From a checkpoint of a small transformer trained on Wikipedia: 6.99M parameters, rotary positions.
Each number is 128 + 24 x the weight over its row's rms, rounded and kept within 0 to 255. Layers, rows and columns count from 0. Numbers have three digits each. The size before them is the row's rms in percent of the matrix's.

# v: layer 5 attention value, 64x192, rms 0.154, rows 26-63, columns 0-31
# o: layer 5 attention output (transposed), 192x192, rms 0.167, rows 26-63,90-127,154-191, columns 0-31
# gate: layer 5 MLP gate, 768x192, rms 0.184, rows 0-69, columns 0-31
# up: layer 5 MLP up, 768x192, rms 0.186, rows 0-68, columns 0-31
# down: layer 5 MLP down (transposed), 768x192, rms 0.171, rows 0-68, columns 0-31
v26 103:158158113123120119099109146124135101073156118127147117145087114079126152136124128143096139143135
o26 099:125116112107116147087148140137179164123092104118151134095106100120172160153096160115134078088110
o90 100:130154145083148132172109141152137106126122107149123119109124163119122158141130124094134149124119
o154 102:136126122063139165119102127129134107119136143114111118147132124142149148126123126136132115127159
v27 095:130138153093113127124149150142152113171124147093117139129136103120166155160081101093120138159135
o27 110:104119107085101139142122121141138098124159087089137140124143137169137149145134123118187076113142
o91 098:172103117106155117134119150149151129135099142107163112130086115117128120115133099121117167161098
o155 102:100143155121099131149112067125099147152114149144096142104140146122189104172117160151127099092133
v28 097:105160160108141143137124131165173120123107150117113138112146141158194100151127139114147119165095
o28 103:144122129132124160130110145139141136149130111087139135094151152117151109126108120122112108166111
o92 100:108124174147127131126134132159163127152092150092118113134105110155103123175131155149102111146119
o156 096:104132117142156156108120066093118109112110104124110096086138130086163116137124127133119142111133
v29 103:153141147111172185144157160124089120121150120083134137138126117122097138143112135157167122121104
o29 119:119127128174152080131152125139114096127154132172178158158081182091125095089137168153115122154113
o93 096:112160157097108148114141108135096112140111122138141145182109116159131161124128094172168157110111
o157 097:143120159112123131117116152137114129183136138143101137130151107130099158106132118073101134135156
v30 092:144118118140131108136095128109120104090128132160140128133141107120101109094137075113151103174079
o30 106:158108126173148113131124142102169160145159185154134141112166127119114117129104108116111119127168
o94 088:113121120155106122123144121136135135131111114096117132105088110135114116121095130117148136113138
o158 104:131090107110142121104122158094081126108133069165118108107124129104101073127152124137087093141128
v31 103:110131143150109121142163159119149080118139100152101172144129181131108124113171144129127101105113
o31 099:113119135092153138151117085143122146169166145158147091141124114156102082118145151145120149155132
o95 099:152123126183115119145171150114124095129131092118106155105152125125127141104147135136147115132107
o159 104:093125101148127142160146099114125128137077120121132125147082123145118133111128113162111122147114
v32 096:124145116150119123138117140138141107148100106134119114155111156148108121155122150095144129111094
o32 101:139145141155142107150134150174110147121147086086162111161127159133140135073130150144131167130122
o96 098:117155138147134171092122140088133120106145117138048147147153123091150126093135128089139115125143
o160 097:117099112174117099133177154109140082152139134122098133116102161124140115135099126139108120148143
v33 092:108140139123132148093112136086182122142121177065174152125150132130105075133158132147154119105135
o33 095:089138101144108130102157105101108103126114138097139108130138139143099063129098105139094090153123
o97 093:101129102144102101092129105137114182156141113127121137155143132109108183090125135123144132116113
o161 109:157143146099120153108111138128107081132107133152105112151154120130102098149143103102125134143118
v34 108:111131133100109108191134121095108104114142109098139192117128114163150075143125120130099113116114
o34 095:101157123107134117138134142121122118121080132162171132118141129112105134104135138121135128078125
o98 099:107153108081132114122151116117108129141146103100122111164170093138113143169141114146111128105119
o162 094:156083103154115095170106113149140162107165154103111137130142101139118100126139136104137159122145
v35 099:109108118137082149107088101066140115102146127109091116129152093097157142126082104084129103136153
o35 099:115134110111153118093109118132159139100144109155128120108124208130106100136132130120132081154150
o99 099:150130167088195158137118093111143135136119110140092105112150113149138142108109147134109184114125
o163 098:106119113128150151122122140101110152115132158114135126145118133116105114137110102105074135137139
v36 098:095135105124116130188120147152116142124162104140175122156137125132151162084055116159158106102143
o36 112:136104111111147137119063114117122117136136137090159137134081137128147103107152188119131125114100
o100 092:145128150172116131130145148122161132127120105139187101093129145130150144139103126089124133112151
o164 093:127174107153162100119083121132135096083115100140177108141106163157103136122140127121107148172144
v37 101:137101138122117106139123147085103163087114131158136131131167104147142111167106150105128105121095
o37 106:171128141158127131165104122123161128088088080159166147065165112096081143109146116126134086089129
o101 097:144146133151089092148110156119120139120143141131104132109146102159122114174141105173148124106132
o165 096:088115130149100171125151141102095104097110139140154135138092112153131164128080163114118119165136
v38 098:115166154144095117105185170167144139138110083145119111148124184129146123108116144131134128143086
o38 106:103158152110183128176141101098153120154117123127144114140111144116152098135146114167115126144154
o102 098:134163117181119151096106138138137130147136196135129110159122087123132153118144140131127148123101
o166 094:095113131117146117112122166113116128120143139089141116079129126142138139105104201136156116128120
v39 103:137128111099133114108123115154152135163100139114121099176142124084112133108127119140123137144169
o39 109:119122156110121157111129132081198130149121164083127112131194143163135115133154111115155146153129
o103 097:134146134102134099127158102149139122152141114125110126140183149089129167128100118122178100112139
o167 105:154085136127104115053068142163133115114138153119125144126087112132113154145141118130128119106131
v40 096:146106053171123122138128116123116129094104109152169146137114123086125096136138146103099130110126
o40 103:127132105157122102100117124149157139095151181130203160126113114105128127158128180119125135152089
o104 091:103113100130094154089097146155134112116149081167098153131138147125151165088157126104128113141096
o168 098:156136139141100136095116110119121166156129102121120165165119121105116111117120151142096137156128
v41 091:134081116132160155123158152135114114094134145113103116076132106148132062089132144135152104148120
o41 085:117139120136098124097101098144124169177108145108134095152104133126119152150141111096138142100117
o105 091:176070145116121141144137099097131088124128123125091110099163102124089104111092122140089100113155
o169 107:118117126129142127133114119158089076117130137101117169166133101113147138108170184111125132133116
v42 096:118135125132133170112124163140127152116129103074124145117117129087111161084131123111125112144087
o42 104:121164146163203120143148119098145158127127090126138131145126123100106114135130113091119141108162
o106 101:117155071136147112150104135154104129092151138082166157110134145144120174113138137127154134119114
o170 094:138126126140104143096107117126136134114117173114123113151113142118183153128134164067088119128120
v43 100:149154158167091155131115131127133145155123128142118144142099038122144093133127149158156123154107
o43 107:147125150162125121153115131166102161125145104078137069106144100139149140145109138100140153123138
o107 098:118120145118103117117105109144142131155113133144156145118076129129121132095139108150129139141114
o171 101:166167162145110189128155122118146153096103127118124163150127142154102112119127122145125115171141
v44 106:114154079112111110151179136167152125147102135119124186138132198114152123099124125123095149133115
o44 101:122109131134077094130127109124171163100166140113133098140112146149167138133149124125105175125121
o108 105:122145119110163123111144147090125128137089132110140096114130124116181116122156124165105108126115
o172 101:118118108148130112091173121179099064155088116135129153143129156120151149102100156128097100188160
v45 091:107141066116100071135126150127178118114139072144156155122135123116124151126125102127106103174166
o45 101:135152147140126122113101144132124134108173137069147110111148074133099136115119139143191141135098
o109 101:155127110182090084165102104135122138161098145128149101130157155120112118116096152137124101120168
o173 104:116116111139175123105174152175142088144084120111144139111154154123154133140105138110125108175162
v46 100:115141104082117092146089094148137115100138094127114150133150092071161160118125125144164135147141
o46 103:167135164104084137115076124141141117140088138142148151083120151115100136156122096146128144129106
o110 091:095090127105155155111096115124136159111102100095097165069130114157165101134143103117130126131112
o174 102:081176142072116102159135108153105114139138149127137145065130163131166140134121133096186150134175
v47 100:145111100122114108128133112115154089081153157094142128133133137143166128157135111185096126109126
o47 096:125120134165129116167132081133137104119113153100184104129100128140180159114121093119099112138164
o111 103:100182073137106136114125110144126119140148123127139100195165136154111103161127136170104114113118
o175 103:106132133117121156139148089142153151144133117105064182078117144078147114110137161132136110120143
v48 099:128145160105135098143198160109124126138125128118093162112069104129121118168125150103167098126140
o48 094:122136131150120108108114158161126100116143144102144134117152156149139164119140141083136136103125
o112 101:136147097107156132136139137109095133122141143122124125153155059157131113120156116129127148136155
o176 105:152114143158139089089168107136139132166131126089147080114095095117130139149128136165139086156080
v49 096:144114144115161142136136179144127129124121134135137125101140135133137129093142157130154127124161
o49 102:108094148165136130116154125129117100144130095118111122136149090149155124120107131143166135120134
o113 086:096163152107157165103152132106136115112109184133124120135132153111137076118143126148146119101093
o177 109:159160126155149124123110118077124137082097138127191115149105190129109128112165144116131140171132
v50 098:141107120119093146171134145148135114134123097115111154139144147107079108130113116143113094121119
o50 105:115138155128122116103108112121148124110121161115093119132148135117118086130155115102122070110103
o114 090:087136173140177137117094141144087114162141077155157146124141106148110141143137130124134116141127
o178 106:126137111156090111181151121116102145124100085140123129141130151099158130051143131151150115174117
v51 106:134178120102140109167103154163145134173116192134119096127132132135139135124165073153100133111134
o51 093:122126163096102120144085142140103133104142133180144127141121063110135125127145106133133121133104
o115 103:147115149136144126130127154103153104139130151174124162113134167110097116140142103134098121089110
o179 101:096176115126142141122109132152144131163091139121133103114093156139130144122124154147112100107110
v52 094:122129138114125123104105164113108114106126130155128120141146103156139125109101101113127137117132
o52 106:126131114123114126160149141137155099120103072110073163103123100133139188124145125137118137101144
o116 096:097122149120111115139114091120113142147169163161137167128112149143127048104132153122119147110118
o180 102:140149124129205146112084147123151098100130133115135117110134103158130119153101154069096127141132
v53 103:086140123045129130171148130116168076148104114110110122135071114121154119129160141140128128128120
o53 101:125136123108134122120109147126119161097083148139121145166140128103162090126159137120105127122100
o117 096:126133104084124137142171101130157122150128145096137119127141187122200123133156166128104116121117
o181 103:118164102105121120077132112132136138114126136061146100106122136152144112146116099145123116165121
v54 100:134093114117137135164139153135160133128149157137138155090100167110090098161155157154114137110124
o54 103:110126121101131153079133109095192107143140106120081173116141130130137143149129131139137127148112
o118 095:113143104087106131159125108146141190091106168143140162142087113118153148093124148123125089120131
o182 104:075095096160099137118144149117113137128094128129166121159108145145129116122161073151134107156107
v55 098:121162148151138152144152150077182125149165159140083107136135141120158111127129140172107083149113
o55 102:113155109107166112155131144131149154144117124088151135096147126134146122139129113121096145124127
o119 085:118137106112163143131083130057151170159111150178118137141119103158140156125144063132131153117132
o183 110:097108150122126140154108127154121154099110141175127122121131134143165132095139129167110123146103
v56 100:130125144122124100119122156130092104139118126115127157129141105087092113110116074082119101110156
o56 103:168111143160147112102152111146115091106168134113122106120139131110091147126116107101139138138119
o120 091:107121065099109127114129076155130123171097116109151143135102113103147138092125124127115090138132
o184 105:131135126092131133156107139147137130153146101135084117128119131134135115155124145135140107130094
v57 108:142115123087125148128111080099094153130111155091153146138146112163147094126118166098113124173141
o57 097:121143121166116093095148112108120131118146133088135091137138130137115081100145173075127128128145
o121 090:108136185104131143130108142113108111168113140120109142093155128132141122147113113138162102106128
o185 111:170126147075113183129143123177102119122125120114151136109137129118113116182105148131141097110083
v58 102:115187114112122141113161131135138142119140084127151106100158144115143165179137095151089125136086
o58 102:123195086074161127133157109133157100141080142105166116149144121119101106123181148156139110143124
o122 104:166136133122132113137156130118128125118122132082154134107162169102127147128120099179122183134138
o186 100:119125144153113111130122139163167145094161093119086128089104141170148092165167130119112142081110
v59 102:168115117172126110128120111104135119113120153134152082093166146112118066135116138130115114139155
o59 106:098173117144147137140139152104130131124084113099137143097140105114177149149092116148097144088121
o123 089:159131149100132152135123111096138143149134130167080128138150117108136133154176110160120145138134
o187 106:144119091148105117095110131148153125157147083102115135170121145122121136090120126100155100146130
v60 105:136093117131086116144121121113107092101143130109099124149105179132121147123114134143146122111111
o60 108:119114084162120099142152099108124105113168153112106124181092114107141138053120133161121154122141
o124 101:140104159135137143138124121126111115100102130114117117114060168149091127164126092153125134137129
o188 093:104141144104097108152162097187160108190123104133127095102140125115131083147115133136114094103130
v61 099:098121145105148142139134110104113117134120168136136114110149134110107102118111105088144129129106
o61 098:153115126178136126143084153084104121097159169150170126142124120117097176105102140114115135110125
o125 097:144137100168164136130140112141124107152127170137118128124139120059140114093150116148139085169117
o189 097:134088148128139122107143172149119161111127149189120124116113140108132100141131095111121116145160
v62 096:101139087152126137084147131146091087101113135114128071154103169132176120129066121126116104118136
o62 101:120143125147146156091133115124153116142147087097117099143103131128176163146107184121104151092147
o126 084:149117139106104145114111132181138107116140111113088111135146175124111138110096071173130151133110
o190 101:143137131072140108111162129136114109148152136155161129118138100117137158080149138116092180151119
v63 095:161119138109151139122170137122121118165127128146075106124139148113148148141147129106141109138154
o63 098:139119115165136129144168114122120082131138168132114123120066113104121130123105131127124125158148
o127 085:132149141122147133171169151139123125113097185152129162130123136164119146119115104123119150132143
o191 102:150116115121115127107113122110093133127136062115119111098137171138114130115120098106147139143144
gate0 104:146146110119093171115146144145146127123129141147138124144138124151147141110124155132146181130160
up0 109:137160150125177104122078146127171108105118171092160132107136151122112124106125175106137110101117
down0 107:162119125162112125106126104134106124115089131158117070139129146128119171084124131132137094141166
gate1 099:122164143105165086162139128155128099120161102144090151105109109124133127135096185127129127122175
up1 104:176117134147181109136185106132155123136119153118135132150108126136120099132135175126135130131173
down1 102:118122187148122157138140149121095116073100167109149157134136157088118148131124135089136163093121
gate2 101:110123119073119146130121109134155103090111109124158120108137180143111141098127084175143091162102
up2 103:101126159166150126119139136136113153132168121140122150190154100113121127124122131153127142129103
down2 100:139133115129110143171125143143126106096139095120124146113144131149139165123114072144106116130107
gate3 115:087098106153137119154138117140145144165122136148136088149164116117103114102112143110107106106113
up3 114:080127133112137119116105102114083112105132105123101150139125172133117113114160135118174174108133
down3 100:137130078126096105135116111119125095142134118147143153138154064141118105151158151090127105169102
gate4 100:152159108141115120088108094079137091136149081059104126156153135161173125127095120100111135140094
up4 098:083138128123094105161154092115140126144141097127112139082136132112145141153131155121107105117097
down4 098:146138079130119073111115085140081131128114135108183137144141105126107128140130112136148118134146
gate5 095:140124110146162147173123134111129136154082119088135173118169114121099141125180130133089130122132
up5 096:152104148134098115099131141121177119140104167147092165166142119116151105096149153139169132113120
down5 093:125132115165100105131099107095115117155115122097078102133125127164097126095122140121138107096161
gate6 094:139123175130112123151097125103148117168096121092102112122182138140160114136177088133085111169131
up6 099:095167128073119095141121078108124121125144121147123163136168150127141137127093151171150113141123
down6 100:132140084164156124100068131128155115150130085107125128139129148162122132121136114165131104133091
gate7 095:128147139154102140131104120121120051144105132114142084190087089135139085097147162132095109156149
up7 095:121134107142111145127130116118105160097103169129148144142100145068153160115143180138132152134157
down7 102:115124211158125096140162122141165104124155152167124139087152128088125154136149115133141119138151
gate8 111:106154119138145153136152174122119119112129122166123164118097123153134077117095110117139140129109
up8 110:101151132156170107152117118104127111122183144107103142158143130099107057107153120091075139099155
down8 100:166141093133131144116107151145136113124127126109140136113145132138121133116083106075129127110112
gate9 102:119141117133104123162155143135097173149117166121145080122093109126109131126120132126131158130145
up9 094:141103107154123117064140130150137139118165160122109075121139109114176145130128159096104127126135
down9 097:151115148114174115130145120148091193121088157137143113158137112149128105147150137106151135102040
gate10 100:129116128179098127150107150110125123106155121119148072125117130098122148155104123109124141066153
up10 096:160116092129139126171119132122118151116151141183132130097106139124137145161136129102152153136105
down10 097:142105097139138117137117118130118099180114148104116136155099122154135130148167129109079102149088
gate11 098:081159095192108159125131104147109137133078121131144122147057115148080106127125087123157113144128
up11 102:081131126115110130140106105109083154147093118151115146123122094124135071114150113159122121131099
down11 106:094134117119139164116153087082116162116113076198120116161114118132134135151127119111149109123159
gate12 099:146168133128123123127076119108099156141138104116128119119117124131133141087089111131200140151104
up12 101:134109119176132155095149092117160125136107118053121116115145113165149148163116114105114145103153
down12 098:122140185192150124128120151137110107120123084118103127152201145097144162135143160152114157107154
gate13 096:152130081124135143159112116134112112138130125122137159141138138123146177137084099145132159137148
up13 104:104113084102127155152075151100098105118103114168118137096104086096116179114117104148110123087106
down13 104:129132150123121112095111132117178105152151062139151130112164097140126138157128127084144137146111
gate14 099:127135140081081137138106097142115165125139137088144129132158121124110099081151129133138129088149
up14 103:089098121144152144135134170141112141121130120084133147189111132115153035144089158133163145151102
down14 103:105141136148125119142100114141135158099133158142128156157164102114161091117157144113122127165098
gate15 103:157136111119164119136100102092161157088115127116154096154152092134105132102117124138121124114127
up15 107:075136141164119091109157146125139129104119119107095139112126126165136131112133123105075125094106
down15 110:114149110118150136126129111141146120140134091124156130088103134151101126161115141127149117162147
gate16 099:137108148138124130123126139137143121143126114170128124131145110104101124136142118156101097117124
up16 098:161152111112134101147129089135094127124096144139107127069156179142129095111105160108128120106123
down16 096:105116165117159139107119126129150167157142116117147130153172096135101129147142152082126162176111
gate17 101:119156152145139128141089094148124120169151116131133116113168084090142147106074136157145133191126
up17 104:145077134098101103128102138096134152110090092107131146133097127128105113153136111153143113138090
down17 100:123081137130128142109115152131139128100143128105123134114112166099135133117125121112127099070184
gate18 106:106161121165117123086139136151151130088146100135113137120103177171114115159116129127109128096147
up18 100:105127101136106096157161088147146141087118076144125161180124107123149155149142122102142143124137
down18 100:129153103054132120156123157128168132146154112153170165111127122151112121091121138131155088124124
gate19 104:167074146124103103126117136179142127138121112139162137124132133089131140131144127124130139117105
up19 104:128084106102164094126146173148160091113105110124130100117136117109154115071132140095106108092114
down19 106:103079103124157137106126124110108135102137137145136110148113138131144154145141140151102136122143
gate20 099:120106150151123160113077090161141144152133138110152135154146076103092136182140137126125134100137
up20 093:137143141128115077181138147135099157120123107167114096153111148167117120146171113145151092154131
down20 098:108130094130153106168111118144154164123141108175148151156176104143136134147130157110117127123112
gate21 105:117161140133135108058162135148113166116144142087085093179107116110105102120117131140115171132127
up21 109:087162170129158100160082179146163098120143104106089107109125107171134150099159114125160098104110
down21 098:130165122154123144152111154117089160150155097100132103111118151120133091123125154127122145059121
gate22 106:153093136123076133154093119149178147155134119148131155127128105114105105129136118126110128113143
up22 105:151135161123138146122153103151118152172130130126140119120134122132146150162182115113152160086149
down22 102:135104147112110116113175105111115130179125126157165098096125138159166118143112118110126115086169
gate23 094:091099165065129159123106135076117077114093155110078121124127118179147160095108113138134125125165
up23 106:140093085102133168174163124140155140110146146106092143120163166173132130084123116112127166148116
down23 104:141142138127156079121116153146135116089146127130100137156133137117130091105141135159170141114117
gate24 104:091154152134127148167118145133116182129113127123073128155142158176114100111095122099087123093184
up24 099:112124121135125137154143120150142138126149101127123141106146149101069152133153116139169156132136
down24 099:176102110094152136067141143128128127105158159189121123115087150104110144132124099115185144157116
gate25 093:135109127118124096126128108161153115130145136114115116117134153151174135156125107063102121163099
up25 098:093110133148153154122111136126127097165094158121150107151163153145139104111111162144162123144093
down25 098:163129106149165118150159111144150149105143110111148143113134145126125135134107117093111160104133
gate26 097:158096124125103124138162138150162120094095108102157131118091142182126125112122103116101173084148
up26 098:147067092160143118135124150115138162113125148135108164123085120112148095128105111122125116123107
down26 098:158129131116122129120158156094128147135101146125137129140062134114135129143149140104164154125112
gate27 093:118120159129144150160125121099151116131100148148143096126137107145106146118141147165134115145108
up27 095:151111176158124150166069110096151103070108123130149139126140107072104094132113128122143156111138
down27 098:123128121099100137138189156149098119170119156100126098115112125123129160120161150118150122141135
gate28 087:096102141123150120085090127089107104114149115129119137114141173149135118133171092154114148087128
up28 091:107141154131118169108129115137133080088109099127105133147092128156155128135131129145162115107170
down28 102:093105079110140132110142133123143158141120103118113107142106147158138144147139106149106157133153
gate29 098:164120131137133114142167120124099116090156081133142140101088127102101145104147160115117169162080
up29 104:172077160129148170146111141132109097146119166115127073110124156149095081150147139153154132138149
down29 099:104121127186114206137150116113156112121126112141136112117171135115158099131128109120113142154148
gate30 099:157120128166130129138098108130154120159124116176093102129137143130131129118124064132109187113176
up30 094:100106123141100133128105114098181100127135113181116108127164106145090090100159134130107175090133
down30 098:125157131156126168128115123128129135130114168112151136091132144146132096115142138169133124154100
gate31 096:110159118129139138163123167146136112178085163100111129113125162133133133137106130117119121122134
up31 096:123163160143133167142083140172098126152121134083138125158103144114143117132158166137152101134149
down31 090:134129175136138115087148145103137137122091165113139143134116174151105089131127149113157138144151
gate32 103:144119156114137110137101107123125119119134087129146145117113107150147159148103089107092143131133
up32 099:116129134157131086193116123148134174100150141180178196132129114133101102156090092137099126154121
down32 101:114158171202112156106131151082094118116139144169083082118102128138090146120130138129142145134156
gate33 099:189100135095165082128143127148115131156145097103123133139146143069134131126121132180154160110130
up33 102:151113127092155112138152116158114163095122093125068131156164101125127126110123088068109196162133
down33 099:100132154116120136157126094125125170126135092132105089150134148129107101110125065138102149148085
gate34 104:127153104117121137116126186156112141099131110130119162140154104109117106135133142133141188130143
up34 100:147117159149170111078168124148161112116131124129164113120175147106192107150117128086105139139140
down34 102:134153171112177166148134147133150169112150129126150096109165131129125109124159137095122186132126
gate35 094:127064129147170129106154124082127084125123106151102140093098137119139107134144158151170131149138
up35 099:115142094131129167132155121141090095126120129091152101111169142118110120096093126095101143171090
down35 098:124139166141148164156116115148122104171140091122124147082144118148137129153134162139166103108126
gate36 111:089155114112107121137126136111170123126122136126097124101112142057125076105153122150147137088147
up36 109:123119087118148132112136139154151133130117137112130115125126161126097129152121124138096159089116
down36 106:131143127141121090133135134121109088127164132162137103126101065139180155129112092126133090103121
gate37 108:111109112166153152138079119091154117145158120136142144114073143153118145123123111114094132120110
up37 104:136142131119139121145101116148127107133158144088103132121147135105155132108141137147130142154151
down37 105:110135158139140135118121116091099148191130165103111156146120108135091181168100180142122134126106
gate38 096:106096107089108176098156119107104107143139108133128145105117111159123099139122118133131096091128
up38 102:131158128124130146129118161144168126150143171122136090105105138122108135133122098101110117157131
down38 103:103168147174120127132131106143141089132108103138070126124120133090112188154153123092100121157157
gate39 095:143135145109135149132181079124130107087128140100128161127128102120120066073136138111097129132151
up39 092:135184154092126091150126102151127146094170090101111133106162101137147101104155109144168132169127
down39 095:133179146143120081150088153124097101121119112133158189143132136115098135147138099109134157171108
gate40 098:132124125125121072192143159117119170126133120130073138104149132099163194107123159144136126148101
up40 095:156152121141099119122116135145079134134114165108147130141131112109130159102136114140090136146143
down40 094:136120102121081125138107140146077114103111163142092159113144104116116155099173148136104112148131
gate41 096:130131092072130158168126113139122124151123164152124164143102119118143153128134111095137108109129
up41 100:132119094117097157143180136118141160155131110159185141117088145098130155116097107142085114094154
down41 098:136105167119131113145127126095127150139146170152157151112109102100172159130111097111159136131110
gate42 099:138150129131131079132134128134108135167112122118129148070073108139149103100124153149150153106139
up42 101:100129140150127157091140117161110169133147129138120089148112135084143113112111159139134102096157
down42 100:098158152098121146168087094159112169149113160102067129137117137136097127156137131120102117125164
gate43 107:066120141124067119140128177159134087116128165125105114119126102153155127133118151136148138121150
up43 106:110129134108121143122122133126128130156132139136113092129157121184163126142161137122148107104133
down43 103:119135174123123063120123120108174130149122125124139128111177131117185124145156129148104109148175
gate44 097:132113183156164156127144109139151173185079135150138148146127134142095144159087120160119155132134
up44 094:138096119115176124125128101133168116097149121108145112094082124168149144166124193139128114154158
down44 097:084113131108173108151108167112117099120140165136152128172112116148115142118158120096080130156151
gate45 105:127117142121150145132137106144113123135114108137114104158143130165176105149146163072111158098136
up45 103:135117068120094145151092172176115125185130120114129105118131120151122094131152177100146103128149
down45 105:140081125124157124133129106127094137108130142142132130108188145133138103097155102168142160118187
gate46 116:109129090125110086103086114133151117153113110150114153088138170116145094117094102127105165107130
up46 114:132121163124172131123140116110103110088165116127126142142093071097140127172111137145169135113101
down46 086:083156195118162120149121151157114125132081149139082106102178150093132120140119124165114164130145
gate47 107:124101057136133080103100139138136150129140111099170097093126180145109145140142120090095164156105
up47 105:114123127115169114147150153132130130082105138115071098139070097086153108097129110123141119122109
down47 105:119096111151096140137156069112133171110116121118137087157109113146125122196178104105107143103111
gate48 106:135147161127157146106161150164145131162118079177158138101127133137135101149104089107123113162102
up48 107:118148117122156170111159111109138151078108159099135146152118120099107100116130160136129125106111
down48 105:168137140111165139161152110168114139180122173148140144115082147135136133136146142142121117167132
gate49 086:103140117122127118132150108107148164172140145146137133126125132137192114143092116086119131133127
up49 091:107171124128108125092061093099124173123141123146129088129126081087162145144081108130112104156159
down49 096:165123149087115102106152064115109152100096144120104102143126135123171111121161085107145121178123
gate50 097:108198076140147076103105127138081120122150150111124134131120140142111136122103144125142124147126
up50 095:141129137169104134113134114156166172113164139094130109106063113132169093097123105120128155153139
down50 099:107096136153103148144156126091127126109124100113126191157144114113141125147164142119154097106156
gate51 101:155079138149091124112153167137138172134106123134136085145107147138123135131101111125127099126140
up51 091:146144141113142134143126114172093117107143127125137124115119121134187138148138125129131128089111
down51 098:136138157094103138114121111151109151136103125173163132178113149093135135121172150135133113150119
gate52 102:154185131131145094148129123137177127102147098136165123101143157113140127119109155112139136184124
up52 093:142110112131137121147120106124104146121102138105135126115108091121178106098142120118173136118131
down52 095:148086095159109135119086157100099137089137125119094119169110121160133143136099117122090116100132
gate53 094:144110103137123121111132136088132119131126115092117129141126132126131189148147079165119104121127
up53 090:119139100164125124120163158099124121083095135165160145130113155108077154133114149157155136157117
down53 098:117100082114105107134110125160103130141147116095151120159173134105152133120092147129137128157121
gate54 099:147111092137140095152121117161133124152117113144163145117082128130145157106142109100146110127122
up54 108:134092088170132112123181094141131155129160094125189155175121094075140192115126091110133096143111
down54 098:124161082131097101097108126135144109154066179138163129133119093121119081089122134116145121120149
gate55 103:133142152107136092102103143155097143099176153153148119102124105115100142135146110131124167092116
up55 098:131152101120145104132121120152110105130187164148107108147139088113151160116122114118126117130131
down55 100:136124141089168102098095123145102124102132133138108153091117065113145167142137141114128119125113
gate56 100:132130121103157118168181088106149116114125115126132104105081125107139146144156169165127140133093
up56 092:121108133111103130137138108168179145140125097141164153088146098145143097142177127156149140131119
down56 101:152170093192126114145117152142117112130135117125167123126104129115139142154114131152128131146126
gate57 090:138121169153140134122139110118083139162108115119133099120122116161109158111140137132161120084105
up57 093:087160163126168133130134176143138136134154155101108171117110144171152142139136131128137171148111
down57 097:151107173159112122144147138149147124127166128123148112131134147126149116132142168167108091120126
gate58 097:115150151127123124077173176122105153101114162092119116107125114161169138146162119119099100135150
up58 103:096133129123109135111099127156111114122170106090118186178116122106110105126099138134097130101126
down58 101:141089174135101109143158123108123119136125137170185103108128133158144135162108110124126126102125
gate59 095:090133116152150126118148143139141117117071102104135110099175101137118121135141090146132161119135
up59 097:128156150148142196108115157153138165128118119092131143121132149112139150145116118103165158114128
down59 095:096116082131168120117131142166108142156127130136134107163151152092116101110128106107161142129175
gate60 111:089121109153106112151146131122171139148098140097152140142135156093148146175110113139162132130146
up60 104:151108107122168101064134134209161065150094121116099128125086088103131098157147114143139145106066
down60 107:075105108082110099135145133083102110151082129142113096125101131095122182109120124143087140113141
gate61 091:109104145159111120146124132138079131152124103137164165136144152143145171126108111109144177122163
up61 093:155109117115140107132163163123183132108122104138135114104146127167094109133138141137108062115107
down61 097:126122118128099138125072165107079112167133146154053109155106165128123125113138117092135115097166
gate62 095:142146151149127115103124159103112147099090108098174118124130089114111112120064105187127154161155
up62 103:111114126127140127114087148181131161134162129149131109110148116126103147120088149148157107106081
down62 095:139131143160081090094134198143152101135137123160137136119130182146142098083137105135107114139152
gate63 095:174128112134127122163186100095132119154142132114137167146139110153100097107153107180118114139118
up63 097:119133106106132126122094132117174130138138112113147111125152135131110144095187132153157129131181
down63 101:151135091156131111128160122136126125175133109168088137140135124169126112144119157129162144124104
gate64 105:128165150102141161104141142095132156136106113113138134099118145115095104137127120138152146101112
up64 098:119127127078154146126121150168139146125153104159116148083074114126136112127094108148099182112133
down64 096:114150074154126098130134113155127111143129126128181070136146106154124121119116101124158058151140
gate65 099:068099127109101120106125144071161141129147121140121141140114120140114162115155123116165102140127
up65 099:126128112187118142172154105115137098132118062105139089167144080138142101120167165127149094108150
down65 104:123125155160136124139122181157144096143123165174166096096134122084170148132138133093153167116126
gate66 106:119126074132105126101143107123133106112148136097133153142108117088110126112179109105152164140090
up66 107:126135130118123097110088169129141145114107115111123110142137111139086085117106143115110124142180
down66 101:119137124117159105113133151109095137103147132148173129150098141132097154142094154169106116129151
gate67 099:153119162133076163128136151140128096144138113113179128176132147121160107142077107138129143124151
up67 095:164154157126144147123117170124096091148101125119091136127145139101081128105162159197098137161107
down67 091:130155141097117107137137142158083092164158108103113119078158150149119132164154133152129143132129
gate68 092:084122127120109103128075100103120135126102099123135132118143121190139110170149118090119139068123
up68 097:114113155097130113161082105081153147109107076134166123113128135118119133135082092130127122090137
down68 096:103143148141102153146138131139152127095124131125115134104128129107120127132140111157146120131081
gate69 099:107095141134119120081085110132149141131099153100101108085142163122151085138102115113107078115145